From a checkpoint of a small transformer trained on Wikipedia.
Size: 12 layers, width 512, 4 heads of 128, MLP 1024 GeGLU, vocabulary 13038, 38.5M parameters.
Training: a variant of SOAP for these matrices, 993M tokens, 3789 steps.
Each number is 128 + 24 x the weight over its row's rms, rounded and kept within 0 to 255. Layers, rows and columns count from 0. Numbers have three digits each. The size before them is the row's rms in percent of the matrix's.

# layer 2 MLP down, 512x1024, rms 0.121, rows 218-326, columns 768-895
107:156152070102205135172125164139111109088135138157158124126149049155148129142150148137100126125090111125070126156090152149089139179141103147103172156110133144136110102083189139097150153091163110136087154151111201098151153137115117142129155115165146118127120149110159138105125135117150117144118126111143109101119143125115129113126120120104113087130141124145126087099111129109158101109121
100:130095139137094097108110132131131162143131116172121103126137163126122172175127139128124165139150134118137084124142124136126124172108175120140131167066071126082160150132111121168162137125117106097081138080124139078076130089109104148117130146110149144151139149126163155123160137084158118137157127124130095158156119145151107153140120099120107108111163125089131095106168079135143107129116
100:103126149076137113146119143116122167104108138137136146156112121093137149077155107136121146123153170141168163111113130113107102161127135149185106138081147171131148132112126139141168132136132147116088104160110082138123170099109099140135143146103120108130187187119127131122107118195093104145128133117084183138124166095136135108129126087097119128128115137117174110110125132173115137139135
102:152121113126129112125138115125098133139061115158142141123154116168156112119109099144157159137160057128144105130111158103092133126161127130129103156164150102146140118100139134133151160106150148142130103138080120198160150139131160129149149122121097076108114111110127151118115161145117123124141112138150170143147173097114134129121162121150136126092095114127135129117107114114159136087110
096:107120087124108151102122124101115126071109174111109157117156100135118141144117160113103090143149126107156056121117127136157113096126097142134137143136137122118132174112182097053131134131112104127127147133149148083105137142133107165114146147132130096156159193169158118155108117129173118160108108185100125150145140096122097125121065161128114167108093118130127116120100136158123104144136
103:092116099130163152133128166134126129110140115145131090134153168129097146118153148098140109154110163139151108149155128158140146131131144124125151130148145133133135162151115135121126118161128088088144140080147127122158115100143145135127137123153110163070133126106113096105139130097099113109101117180148115128132140109174163163115174121142180137111151105111121124137150130161153147096140
101:177129137132117128128128101177111119150095129125096096159138102162116104152115154111146132139155084132151130130113188118131129157116124131092129149140087103108159109122148136149126121147155165154138138167139125156109127143116138142094147109114108123134149136144123109070128126068128111148164094139083132173129147139137137131155148132100132146166117108130144110076124174146108162148164
103:110123096149145128092130159160154126124169146121148158147120081149114145104099103129134104089136137089107073099121082103097122122150147146117086120083101140074136095129176105172135142109135125103104112136138127106145135142141097138121105138102168176120139146167117090185136134119129143113099095144081115147105097099084171146114134087133100114106147144084133147117142145086095139160128
102:112147135162138100114134152108143127132142190126132156131153133085168133116098119145180164131161166152104088129132125147169121123110108145119121143081140144130093129104186201129171088102099137153152140144122096098139127102080199162161139113120128139145125163128176160168170106124107151121146155135104119134126143139120174105132095089137133155191110128128094140099132107120134112125144
102:127163129115137137093145122094127156112124168136123131116169134159135121118148111149154154167120135137082152144114122126142094119136078137109167118115152142133122082136136162104091105161120107132106120114127098118142111132114144161145120136109146141136130136153183150143118126121108087132150141161126138106104091098075130138142129083136142155129097171146139104130142116173161142126113
100:127086136123147200139143106105142150148164138157102143134144135095157152126128138112164139105138152121134103133166094119100121152108085106144155109089155161132170160118118150129149153120134125114168068133108114128134099143073135155108142111167111105119109109076143103107185138111143144152091099188113132120160137149147097141113101100108141157146117127115163103166093101123157097119131
101:105171092077160111130182158178152092119150132126130107125090124117114109123098143116107181134120144132136097136085100113092117137151108129150165097139125137116155134205179177131101139144116143113111084140157152121115109138157123131121135098114115116123142146095147186153117109092075134135083108110123061123129146117122127101149181118132128118145152128157114138105114135143135104111147
099:158138144138160134136137105118128122124088157115144104135145150116134116118138115139087126108081070137144114136111178125069158144120175134180147170132147166111159165091111103110100107148109138099146138094146151145152117117145162051108134118105111127110108102160100119149091108166113141123109108132138098107154130100119114169125159122124102127110090095128095101126159140126126136161115
102:085106141106058098134104112105106115110121097134102122116138162127091176105132128126144162135128149164096123136135182142070079121118116160122128127089165164101158086155104092112092090129143092105110154113089124129155155124160104102148156162127136112115108091154144124108131124082162113151095134127121123103159122120147108135149139125145133144112134127122139109148143120099091136153129
096:106077141095115131146115103122164159166085166136081145151120122125146104114098112126111116103123192142147144134166166087136119163088117146127139110115130116156127143167124109149066142132164140115127081109175146142157150126093169139133057110138118131140093154128105097129136120160113110093143133163121128153136130125137139114108116164131104122122088101131130136145120139151109135117129
101:139158141098099162158157128133091069167141127150158143101151148144127130118125088122099175141121119176111074132132104139167139133148111153109098138121109180136142108114162102129144115125123098124137084169144085100127114069138147100127110153142143172104134116189145178105143136140130119123132116114107095113093123101143135100084118106077112155115123134084159106110124123110118109106165
099:113157137097111141131137111147180142116101145157092140149140184097163168143117163120083121148130139139129125111152160171144109093119162106137152146132151104131108105119146124092110139191166154151129114114116115111140145113133133154142130134146132129131127095106151132122136093124179149105160144124099112131142120099130158183120123116147128125146159141097154124127138137128101135149136
100:135139103147104144140169146137112162152134119107175118121139145070119114127171046108111115174169100163129113142082130097139154118147210114146114113108193109187062112120150115153138114145128112128134142130139102152129126138141152104183141089146085117139152105144105122123151134104118153128147144147085159114107122136120130135088139129171121105089152131116110110109119135149119145093131
100:143128126142116147168131108111128147136136144111129182169126172117077087128105137135112136142129148093144127086139163120102127157102104105121119105136179126090129113126134085108128142129132110122113131103142130151113072142125068084175145139141123102173127127125091130144144104147114110186102139096108125115226177095155114072137092099132142144101145126113127152103145167141166131116138
098:097158102092126132138119145138118105131115145069134135128115117153085152134121147133155204124117119061104058138074108138122136153120104143143146102126137125114130114113082132135155149087132104137091142110152127101173140145132119140097147107131159194122111089125142134120105127154096126130124100178095141104153134108139104157153104111141115150144126122155109132093080148093093117087146
103:175122105121168141105106107119136120119131092157105124119148113086097078138151143130119141163133131160115121142085127177149178117144148158139125104095162121092119118080079149124139133130091154175122135144115163126143104141126113108102089088131137129148187141096104096117134121121114152121109139135132102144128125145156142101131116123128152123130155111122098110108129105122161146098113
102:143115121135139085135127116188131096151139129097117126102059132131124132099162149143095117152131103138112148123153118101103109136134140102166143140123149149103150131127138155158118148097127171113158155161113141130157204070113161130174152122162111152123147121150143121146128134109128120149128141107128160132140121140129130123084142161077126150134084128138136093110141132119132135132162
104:118128089148163146081100152126133139119115126104147104109136154109116129099168118119114106113086144152158097114081139165081067136163172140172118123116142128140096170063126142106141101111152116111068135116151099120149127158129127168117147157149103105161109138125085120159161125133110141132123124096128131144135112141142132115096151141146128182150143112155143151112157165107137143138104
099:091155100092139149108118105142136116141117114095100150074105134129101101146123171113135112141169162162154159112097138134109088115117155092120084121137129154124121119110153092103114122124074173131195079145147133145203129143125106132147111111132180135153187139138133141131122141162139125140094150145093135115134096112120098124109193133122145101100120094126136132102154144176119099081167
101:130132133146147097098085143112099135096132170138100131111118152099147127131139099168126138118125092130181123149149118107166162110112079108107131089103107175096151118114151123119125115135130137119132121098171139173136110114148141127142145102143104161156106153126150117136114098167156177132106125106105143089138093154125095108132116125133146136112114137157114151109117094136138174113107
098:101146123124085127146077147147169184143148132139128144139118115088154098141110128137108124134086152150156052129150143138155117137115151126150091126130122139127126134150141131144124184105116099104118106130126160132125111118163122097149110106127124075138087127113109136164121105116131174129173138116149137119110148094155110154085109132099093136122099101139138082125144151123107149125119
103:112135134114080117159135135118129133121174144129098146173145114101144154099129126089122139164121146123141164150188142100136127172149148148159105136131100116117119143144109158137143122101143125135164116137110111117122111107139089134111130116129138156123137122066153147118147132124135166130161105132154153091098137103146116130127159153158100137162141111091160090146127156106143153114119
102:121142106119162108107130146166126088102089121103164135108135152170129144126140129126182153191131119142166161150091148112163107164081164051139133141116104162119127145088110120125105115152098124121092114077116104166129122148170114118107120132121160135149147100204128141135106109130139128170134132155145072096126134123095113144111112112153133113128137120136122123132114095150144129121134
103:159125138114107106093093141133130101162137122164144120130116135109161147125142143112105117145125117119113136130151110131135160083129142165151100129152161126154122133133121159130135119132114137126157101113136098159156094126148128103173152118134120123178123181135124145103121117138174133123148139165115123134123102123151145131108150109106129160118143128155139155110087096169129134111115
097:117159108144140123129138140128134135126112091108132116156172119132176161166125130091082113136139145154106144135123146118147148169135132137129125112144175135139161148152118171145142141122113094130072137082087150114114099135096123123132123142167108109135088153143106126126141174157140131098085158114141143116126119152118095115076115100129093128161127118159123148114129150140121116128141
097:159147093124157111102135139102172125134090103148076095150150126109081140126134124129163101154145138126103165100084116129156141107113159125153161145128174173143160147138132133182082102124145123127093122147177101092114083145144138079122119133172156118119111125098094133124146132134163098116108105132174140149067103128140133143118146135139105125142123146114170085153136121164120164108112
103:151136120134091155143095156162093140163103164150108134136120150110079161118130145114094149109148124144132071100167162100154161111105131100120104083140143138092114111151158165106141189116110133161098090137098121147099089109129103152123100147171110153147113170153109150142077150136138133111145124143078145137145188120103159095146127118110137117137158133120151112158160141163118132115123
099:120149144117148153122142149135149127149161069128125143159136103121110119106127106145097134162080079105088132061127109114100143118150118145129146137179128122116146151122138112117153127122181100114095139120114140119160137110133155130122113176169159106097127118110130156093129127098113110147127081139110164104127088126141142131156107138146128137145119107120146149114115147147069131130148
100:123168093097125085052130101108148099115097127145118162101160150153118119154129126116115119159096077139117135142101123159079115129169112117115110107116124116133138163117148116135153091139082101086139142120136112120153126155160118170115101135161132114098122107127118106126118148126108077157150097099145112111094157135148130107102121096145123116159168142140151150122129093111122135117165
098:139159121125149111114101117139115058111150123137106163108083156087193103136106090119127127123109119138130155098174123087118128112098153147151174151120105076154071123164100110135144160107170106119114129113134142112135179091132129138137144117151122120093172128116148102109133117095102115143138120154090147155136097161154157120099089125100163114126130126151092154155119099082105146122146
100:146141182126124157147125156082155137106101140131083099131150109108143107134140117108132120106118136149153143149118123109142129122150169112147173100134132158112102138134157123116167125118107131128130104120110123123149103133104128156109122077113166178155084116133103087110114150168141104139161089146105148087108109144127114108139159119114096117115089129133122160138136144163157123150155
097:122155132116148147128100140152132149153112115121108111100161107144143118099095166119129152123144141090148174160153141089163083129135126115091080125146131140078072104141102129207138146148131137118133173160110133124158134149118108135091145093128112128160111137137118087124177130126133175120090111169153107131188151129122116117123157118095108135173103140073101099160094140163108112123149
098:131142136131118135141163121112120141104118134115105140125129154157139122151147105140137152149136164136088116120128085149130104134123165111122176130102148123138102115133115109159136091100125167097118135116108143132130109109146108123132125148148102110113156101118114176120080120109123162130127162129153127108155107129100148085147112153139138114129138138089114143126141168116146128102146
100:103109150137140153082180109162092090129141115099133114141131142181126122089125116126128136112119102116172204119160134159118111157103115116158167150114185120112150137152133136139097106126158139079147110096130133101102127153140163134141150113152119119160129153110178140141123111134185161115134079093164129116140139117113143151163120135141175093139116138119121153156142122075116116076134
102:137151156130192147152101182110127121167107131111097103128125139094162152123110128111166144126112110117110145080125148161117146142108118139131172145130139087132104163146142104120118114134129138149139158135147147119105170159131150068097078157156152110131159159131138136099128124170115114100163112138112113148101131115091068168121161102145145134126113137141156155111151160109133131187117
100:139146126120139145131148103150140120159100128154130096120142110123122134129113112146169155187147116130129102130120162099097139133134152140094116120107119092116077175191118117149106153149160151077089099104145143150142098123120108110119117116128135112087130147106118174101120149147116173150142173143175141154115164114155119138102171151158114114125120142121101138103119132166129112120156
097:123146161148150122120153101156137138127176114138092098153135112097135111106145132125129105144114114110135117131100093146142135134106112134119151124150119115188083168071098075159140144120106121088147144144092142125094136146084134134129151153149122123068181142146059131122121125087149136074146164127172148143133159124080134122137139112120134108105089176143126136151174165146143116113126
099:137144115107099153129119138164167161132111145130147102149123092142144131111101117148116112153155160154146164121135142195131141158161142101110118132115137137116100145119107088154129115102115139125136107139133123126151150145144145125124132128157113125167144116177130117182097117112134141132111173106151137138146109110114105169146131106119103071118130151114153181108153108106146128084106
103:138096126103139069133120156145139121128159134141161108126126117107121099109115105129113167090091142063101110098141109117165100125117074129130134095148097101098123123098119096119107121141146136130111151130130107155150145127125151131151149110114127132148129129107138143153112120103117160189151118164157106124143119105121100154122097134112102150126173139125140128101158195109115092127138
103:130141128151114101108154167097137130080156138136125098149124179168094128119144111114129153147162152099120107102107137155108173117103145149135119147142152087150101133119133097127117098114134152138180094090116137130135133121116117106169136145137143138101100148110096104147144117102162083114141115132163137125143088172165126126132120125155191134120126073117128098153124158111184106093129
100:152097134141144157113130136157122149097103122140060199138118142187097095093104100137135110121162137103075115139128112163102143164099161134129141153137135123133137126125137142136118150150139159163108159157107109151110112141102134132087132136109123133132112147148181108139070166129083141158141113151119116138115097121149136097112120114149133103124110106102143137119146122182104118144135
099:099130135119095117079130157152122121087114106147118127091118105110091133135149120096088162130144117138091098107115100103147184141166121089122133140144154115089109121096145094141119126104161176131098155111131154088130151126107136160182155142152144129129098123147133118124106122158102087097133096105134115126105138114167098109122091125077093116133133134154114129121114135147134145123129
101:162122121090094167129156149128123134146091111124106089123115131146085118130123158105117137115105116104135043103093093133093131117148083112121175112107095133119096070186137141145128119106128158147123142130110131147146158114129130127147118089150173108167142126164151133125125127139105130119182115111116101099111200104111136138116063097125133131154112126117100150105135127121119134106112
102:146121128107127141155087108099145124074131118111149103148109112095110127089128147137124113128128140109112086119099142133132111114162130127115102121117177082106109127118130132151107139090116109102114109132149101139090085089154149120136117084134138145144100116151141119142145148138159126118058129110130110132169085109091101115132153103127132135123171136106191100108132115110082181101124
097:089173122156149127141158145155162090091129129145081123123176113127157113133142138147151103149110167104089135105151106137093129115149137126141095096142146091153096090093114095131147145113149126143134153117117142155096140158159090127112126145154166144141189082115142131141168089098126152113127162130149104122143121144145167131140158088157118120115133131180114135152095150109116177143172
103:184109067136128158104107145192131083152141125124146132154152142135123099115122162108167081123098131145134094129149120102155132139114095195125149139104107136150110119137124130098148110137166142090121108142098130151130119120088166134124156121137127120104151131139116142103083155122152107116168106120128117162141143143124166150084114122073120131143187146119125161131139150102127139155142
099:118154157130126182089105098162137108125118136119104139130149139087126158147127115121114159104110167126117103177157166140120100144123142123129137149129135116154114129122135140195082122121119110110114138151154118162140102141167101134168133153113122121105134125124084136158131111123111146119069115107132142145152148151122129124123147139130121135147140121123084161116078116115151168098136
100:121125098100151181151197118110130160116108135110181145135117117173126151122156130130095090085147115134127113123103122134147134138160113153132108092116169092140122119133141147125157133084108097150087116108183100139125119099143138149131115132130099094118129148094125143205131132115106082121153140080161165075152105138113126141122093122107135143132135132116120094114127076097133119179165
100:121107070142130153122177149132116138140136100128174135108131154130069143081130137109129127107124137089111075187093086151131156137143130134168131116122112115102107108119138132155153124158127059141140145117158168116121127116108096105107111114145143112109129162112120120127118140085118117123169105148117120145150110107119136155126153113164115098103124137105132108120126128113138105131115
104:120141146116112119140141147114115158113129119115152130111125151121139157131122148126149122145107152146116148110108165109106136149115102153071138149107126154098186157125129129114122146102083118100153156137162129162130126120116118111149126138068095154139158113121130137134080124114127120068078129167105135166124126081152128160108118178111148119180100097155124077126139125124102100085149
096:135105110112101111185106114089134145130078141128141146145108146156157122130123128134165123079108110138088136114125139144088160132129115145167138101108132129202122154132112157125095155130142137148135095135134117155139105139124095160128121135113144130082096133138119112093135133106166105114121127099146139097137119131135129166091142119143153121149187110087177154116136136093090111136099
102:143135085109154096102119126120137083106101085119122138108136122145108121152132145145094142141140189148152113095114155105159129149097112126134121145122106120105125137089089143117155155136143166114146114081111177132119113130124164115066109124118101155167106115140106164161117166118118085115134132125108136122140110143142134156109116108159086098148135101124135118164154172105173125103130
099:155104132128069101130165149094155123169151105105185129177170088162106103142146107135192130126106108144134136108131120120120135078132112091103119142136131128123143102124110080142088139136167164142113156142098103133100107093122145130116142105139100134119158117163123133117161109151096152163123136123142147096146137158120157155132145108140172147161143104100124071149110187088160134114158
100:121111137136094129139146125115119096117116134140154130115080154107135124135163111132099107107122131134087101076146095151075107084165113125121158125103087132131125134136128129093074118117120102123088149152146126095143149127157115155170133088145157096143128172107103118136157138095137118127124115135114165111083133147142142134140171114124140134113174138114140112151112173127140162137135
098:134130084153144137107137147127101118176067146096140171108101107128116099096136111102162126094136114097132185145115132140129144178121162133095148151139146106140135154119104134160149120139141147162111118140149123137139109163123078112143139125108118153150121144113160122178110166125121093142138116142145145160122127113113134129171098118115123161114143099114118110145133110149116092151157
101:136172138156157137126123095104089110137082158113129126149132142130120160142158090136170101122124127084138134118125058123092113130121115105128135147106119122149119167118101112145132134097149128159152130106089117148138125138133134135107106130066139126114127141093135151165131123057107103105129119115134112097137111155138127128059099141110094139111102110129079103101141155159121137182136
100:136162107121132111098128134142156135134126079116130140113130091176155149146098155110168164174109142167120133090109141121107100150138137144143179118111084141144124151142115142159146121140134178152052138098104134113101124133114151173148140093155125121103178147135108123118141132137163135143161113136114145138092139126113123136145110115112163188124068112123092115110102161145081099096159
102:112106070130128106154084121111142112134081162116144157137121107159175135104137087150110096143163141112110141156135134105157140154136091121111166123138074128153074149101098110125137161170179131168129094096092129128127091123104122147132134119121094156105139130101135149143126120159055178131160131120109137147144087114126127145146154103103151165143192120141150144161181124102133116092114
100:121124124116108074115185107095144106174128139114129104117104163107099146157148146121120127122142110163082142154153165116159127113143109118109151163125099136124116168154167112144104156110078126102137079137097123106109128133105127105154115107069076147123101127161147122135110092084086183176072134134146123086105101103124129153188106136082146096127131115130131096101169127129121132093107
100:200136149138132125101124111138143182104131145171123080089132155136117122108106085131140106094177100130152125134099084148145139115112093172095146138138175117135122150164134147130099130118131122127136132111178170130145169094114137143116103139090123143170088120122120082139115135112163102117134070174099110110116117109171129088131114119139106146132138126138115149113100116086127094154115
102:149132125138172102171146164114163138180095086150101140125101130097096090125128140100098093125110107110153169154075123139130098144172143120165103127106099146146105090093073185111154149150133108114118118162131169104162125115120073157170142145140106178136157113109099125148111101105119096144127125125103149054108111130104141094120156112103114104134149090111103110142149145148092102125153
097:104117138158133059135145111085135186091107141137132126138143143146124165181125096105122159175112117127103151134140107165136086093166115126129108090100161131135128079106114159150149114143130145094108130164144169124135090132116154144143169104151167146156076122142149124121121122105162151099135095127149119120119149154113104138133143089151143162101181138129136104087092159112099116108089
097:142175161078108076119146139117124108139115142102115126117143159106129115169152105124097126159099144078118140125124104077136142084149091107136081143117122118067156120092138077151112155136103131107137161104120126132131152134166151154121126093074134142134086120145131185140104102150140138144101120162136118199126150138138124130119115121182105128129102160101097137197116098111126114093083
097:119147166155049133131138123133106158113148139085065102120103143159122116115093168110119171103082142112083155176117136115142146135134156127142100080153156121089080101148162098136145098153123149132067130118146112116116131158140114148169094084137173160146134113141145125149110119162115133125147142136126127106128048148157139154146161131173163142081120118151137121176119144160125098127139
100:141152190131137119089121117135155113116108087074163145124128148146126120159130103106094152087084079109111098133132132144110110132140158127126151145093160171136120130110162109129128141087132124141116107135097097085171143126182121192138158165103159184181137177169101161107153135117142119125120125134148113093131140129137138141111152158139116103161115119135118119164169188107107108167156
096:101131139131134153134091126081165131150149102151105128184159133140130123121138142105132151172142125133141095101066126109173170104160165141152178145163113164122121097125163147153170130097143110146151114175142110169115170083140132100136126149159149107111121165151140122091114131154152095122121129136113138108163185076115134143106111083139108128145134143193141115109148097137160128128135
098:085139125086134096124100111087110145103155145167141127112087090159124187117106124118100133091120108115123081126105128140100117163132075095082150143076129178155114138128137129144168145120081118129150135135144131099115097140126114123101123163117119173136081138110152142151174143140137130110119109155111095093105122117130122160111132094101113157131089107143160130141122155125128101153141
102:110144135115104137098148145129123089136129095108113129136096108101114127119173132133139142124142150139144122128176150152126123103129088125120119104122126116135143092096131126093114126158169098149139175139133168125145144124194099112111186165160107146128156142161125153134105117088107159108160103125110113185118080092109183130126102108147152116117142109176164121123115136082148158108092
100:120118130089146124129117142134123109106103109159160114110133176101143081163124119119119159122115096121118153081133165129124116125111156174139118138116178126157125162145113091149149169087117127104103141144116138130130134118164125091089139106082120120117115101130093110135124111088160112138144127134129099135100127142148124151118122157131145115130134079112157118091162140147097119143112
098:140120093140161114118104122138139095091120188155118126157153123119114149158116109106131125136112161086153151192092118096141133096148134134153142131141154134118128091114125119124155117169121092139154117099106140131129158135161136119054128115141139168125106126180131128050137089140116148131133137105159111133093131128101082124126144133138119116157145134125136087136145108130095127083146
102:133111131105118150126132146128137132085145163145096111163157090128131134121142147134090145142111115155169101159103133141116127095156123153139096115131134138173162121143160083140148120185150133168133148120105146093124132124097166069130120140151179110110126073166090122124106123109136110114138145108130146107097134146134104076110118105129105095137091141147140125136138182126101156109098
103:105095177125138128144140109126116109115170154170136146081133130127132133149152185093118089127167081087143112090099122126167129148152141138135165130095112126070133136122116173107084109132085162106146121126105159104125115123107134163150086111163161144087136134101105088109124120105122107110101142098143140140102161100110091079123079136102116122108118100155117115116155093134123122102099
099:169099100138127067125132111140133087106148115109142114124131115131162104120081155141111128123120176148117139118094111131119121118166147099105135162114110126122094134129120115124160116144140141096126142111068162131111114109127114113177134133156119137138065100172119159082107106148142152123096132095141106124119118149116107126127125142122098168173115146122144119148120115091080075104153
106:120100118149140119159076118092117103097096120146134074134123111131126119122116182130108109137144095117133151118105126103145186090129152146173139136148121136108146116171145112142094119152098133129134157143110167133114127102171111123156109139161123107151134161100173126147134118153161142153170115092144115101133133116070167159162170131105137164145122111114114132065148135072107126104116
098:133077057162091094164124122116162128144129123128147176060137122127151116130138131116099154096129162114108122134166096128115095143138107127125120112160114119198102088139121089139155110093108149119127114151086154144156120153135157150161120168090124163113144107145124108121153106108132120105129187113125143144115138156139115151094161140159112142148099164119150141097104149161139151091103
096:133166116111130097089129111146145111127123190123153127181100074178118126136094125148084098107106106160122099123181135097139126147157134113107109108106148118133160155150127121145118130140099068112093099115150132127166124149145120158127096122139100132139105139167145145168155128130115136130117091155157114103095127127129121118106135110143140136141097133113130103098130106161098111128130
101:104151129113116123155148146096126138126106152136127092149118162136122079105085103145110139126100108138166162123111119158143135143145122187168132127133172084151150154112105159116115150114100150087119077123145076152167122145174087133131112105091131134131146126145122171143113149145142139160098123113140155146100131136141144073138121117153111102148140132107134138093155162157168108092093
101:153167159121110136122134118107189146180140089184116081123163131113138129129134132104121143176075137147163117134126130119112164156118117165098103165163160107161134140126092136142181190132136136136136093121152103130123109142105132131108133122153152119124070099112139089085090132129145134099119115131127123133129143117103131104132085104181134151154108108144112152129133113162156134149123
095:147139151114092097083176106152102136143157140077083093100129097170136178120132106102161098135121165138136158126134143140098100108088119137195113141098103103134144123117070128082127151155153137151100173136142139100175148144151130104158098148105113147133102132149168103100133116115147155147113143103169095118154106148104112143161106119152107093108067121136141130122051126158092135148145
100:105102139121109109107137135148154093089174123126126120059143119118139169119115148103201172154091061163158165144188112151114091130145135149126161139117092120111117124118091141107137144111139143110126146150135125183090154111115118116122158140122067108110146146141132145162089131099132178152104128118120118136122171145141150156098103130149127100130066134116103156131130147097127127116112
099:170127161154119168107139150134120110128112125112131130184120107141082082100160122139186125155161145133155153139087100132106079137088151148096132147162178144087100149098143196122115134117135153131120140091121121126126100100120150101137118142159138137134106162139150099122142126114096120107121127129139162129094113131131104142116117161151150151148148111130094121096130152150152151128148
099:095148109115077116081091130097154108199143118146135090115106137115176092135111127123088090131108118138132142094097115115099143114115125174105096097110120145100079166134145102167087116170141088170114145123146120108135138210087139157132112132172158135104151135088109127122158119102097119095135137147144103108129141110128145096101129107117133170131122115114120102130138138096108149122139
099:173092148130098117111119135092155157123135087108153128116140108148110142123099111168114141119163114168123118131116132132141149134117172127085133135103116126119114171131132104141059101117175132158110105110154157124106115142133093123114129155091113107170090074096138163107139094138149159140109116145128152156076132115134135120157143169119108149169133128121122112137171095133130111127140
101:153139131151111146140120091124118125133124175101125103184122099144146130119114142098167157144118133111122131135148127104119124097095151141118146172141137146140101148144121100140149125127132157130083139145128089087128089149086109142165101123128125112097145106111118120142131129143102130111110174110137089131106127096143121135102126110067092118142105151094139165120174165095124093129142
097:112115120090171170168169120162149166150185088133140135116129124110101133140113106156108122119110108122104119151084104144133109163117142111124145142146153132162154141133134119116072135110119116138117113127085138138106149134122122142113134170137136118176118083107130125137131136168110124145145154095126129143159112135135140127199134153142090105129121142153105130130125075067108088133138
099:144138121123120082107120111127139173136143141162130113118170153102119133134136135123145122165141110084156111152136091127141166116139146131120120128158139108203109095143099165135179139093158124097128095131159102114115150155186139092129095123128142145096133129086113146103121116121084075110100147167160083175139094118129148160112139095153132108143191110129100117117104147129140152099138
096:124104154133127114096132119107119133157112118090115099114120119126146103093111177182172095115129083148140128167151130127119143167153172101171083123188105182134093154209101086124147149109118149158132126105138140135116099124107147161123135141128140127131141112182081145112101139103072169169121130135107134146102114165139138146115145122088119134145128117151104149125140120099107097139098
099:110110140126147147093135157170148097111154150103143096162133157099150113131142139135114115113104141130086087188129169083137128131106151130104140132078162119135162113151163093116100139158102138113097123119123125162109179114136148111169184136121150103156149162133112145160149130160132108102162111094108113146135149101108119143180137128120168116130098118111171109106140101114119160121095
096:183147095133155122116158089122089115133113089105160131097090134144110130153138175105101095167179157157126081176129111139178131121111160161133165092135159135107144154146145098110139174109108147116131094131133127096147122039108143164135119144111141136120078176113137117144133105145163127110137093146135148132135094134127147076145136117106162119157119091136144138139121106114089140122164
101:129142106145132154211102130123127158128130141167127155116143117141099181116158117084142173144212085150144137141135138134123155136104136108154121096129125136107144105147142108133128160116117127131138136125149116117085140127165090141101112116162097122090142157131149152117139125085120125141144116130132134159128126112096143153158127162166140088123109127083098131167096104109142144113086
101:144118095124056144141141125102173106140101180115096111134115146098130140152117117149161125126128112082139123129132103117127102118093096105131088115172084102131129115157120128124135096141095110127129113100109096110121130173129110111142112140108129109142153168128100127084144089094109158141118105117099184134102129117131137155167143097140162136118133141140151144110106094093130175131113
103:156131115129177121126159157145161042118097128095118106131110145112164151151119149166179117132141122134103176121120143119134170116098150089111140110111153090124132107185141130149162120139171086124135156135084088132130119106141107110146164140125126104124138079140134136130121111148130150120130105112165082132137125134120161096133112124128134080129099101118159143128187115065122090145095
097:132109114138136109144121109156124097057127073120131139149157119112142140139150175104108109133110141091148149136108115117153149133154139182061111080135115119125164082109106146143135151165151140151098112126093115133120165088147102129177133110146140132150094109107126125103091138158128069135142130135121123132114153080154127139123107098132119126136145125120132151145157128132156109132121
106:162139110139095139131110091123142185125124111133099128071144156102133110184142116106095145141111174129091139100161136167131146138092105117149128148086134126117152114118140125127156144132154118148152107091125136125155115156114168131082104145114129109124103098078105111104167114137113125119100107174141114137171122135103160126124126128153134120132090117139124124139086162132145153126102
102:118145121088102107170160112095163142142118128110142155075188117145178141130143099167195127093147134109118125086134121172100194111134172124121120114121093128130131073118170142083148164102112074125181108112118122127134111100093130134125117140180129108161151166150076159086143149143157131110119135124144131137142089161134120134086150117093112136076177129105127099122115124163136116169139
096:130121076090119124135155127117137107151085109115094114162108136173122091135082154100086161076124148123166134187139124087088107100137154147122117158092122138128118161114102086122103160109139096142182174145146171108151135127112160138134136140129119125117143121126126162145113126153133106134094141098109126149127129081142106114048148145136115078106100124146134166140124116134106147151153
098:137108121095132124125092128096103153115108153112126171116124148123097090099115139126128116122115097141133135094139163158096150122116120124137110113155171154094115138115139178119119134122091131138095153163122131133123107096129100125126142122158129116130169128106182092186149090127117119188147103131156144107115156131143148118135149137107114148113108138127176126112145153120126136091138
104:132165124086099100111088107151083167150105127099157098124105113088083136151108086109144129138142108130115158125131128161118075118128133123124135130109136094165096132107105110130166110091111144114127151136121149098158111161127112133123108097119140151169119092122158078127134103153113114171176141134101131128115104146103108113148126141100149139171160129142114153107109145153139164183119
102:106157142176127170103121118106132163128123177116111114135105157125066134145143140129087087119143109135117141110131148166128170104109136160153120127111096106104114126123149134167126138206126109147142110130149136061138124113139096134104118193117144155099150095088136142159146092094140123150117085146119165170112117099108093072160097114136156144125103109098128130102106109156099117133141
098:154127111118125120123115118125142138133143132143148141149143172158160150114126125121139081140141100125072112140098107103138117128097119105104085109072099118079136076118076132109137121146120118095124127124199148108160169130131107113106096101130130107159109118160096149145111121105166062121093152138120133113119126152147104111103125150117101117149091098129160126080147095102161108105087
106:133187123130100141126133152131116142127143112147137149118156177155135112108128081145113145134149140143114103164140163181109121136134108133148132118119162149118092166119181105148122123155156141130119139146150104132141108117086156119144114174154061163082115144161122090119102161102129149163094130077102136107082107121173121152085114148159123121135133149160108102111136105138152148167098
102:091102143143156126104156182163089118144108162137122153085083133119084098156155106136120115127105127142165102142104114166176136084116143114126128124079108142142126127140117139101102123142133104121093097131167128087133137123152113126115122117122122103146115142172137220137131106106150140097128175136154134120120143131124107116105062159110125127132171114139087102124115106125129114137137
097:091112183137119131129126133111138146145137105111150169115134148159105108139176124139165111089156192126136112149119118129100096126157158130165111134095092150124142088111138132168109142129135104137117128104107118186176124144146151099134146125130152146160124114124134120125137097139149122116139124113138135102108116132145177147086132135171108183132121151086161133136138172151148064122145
099:150151092139149144140139143122139107111099144162091110127164122138100113162166103098114116115157152086119098168140155104181103137096124090102121102086131132147114129101095148092174197153111135166155104106140147130146117111084108110116161158106142133129095097119131090136125142122144138098120121094160138143145119127135117112106110154153113144158139110129097107133115118128198054120124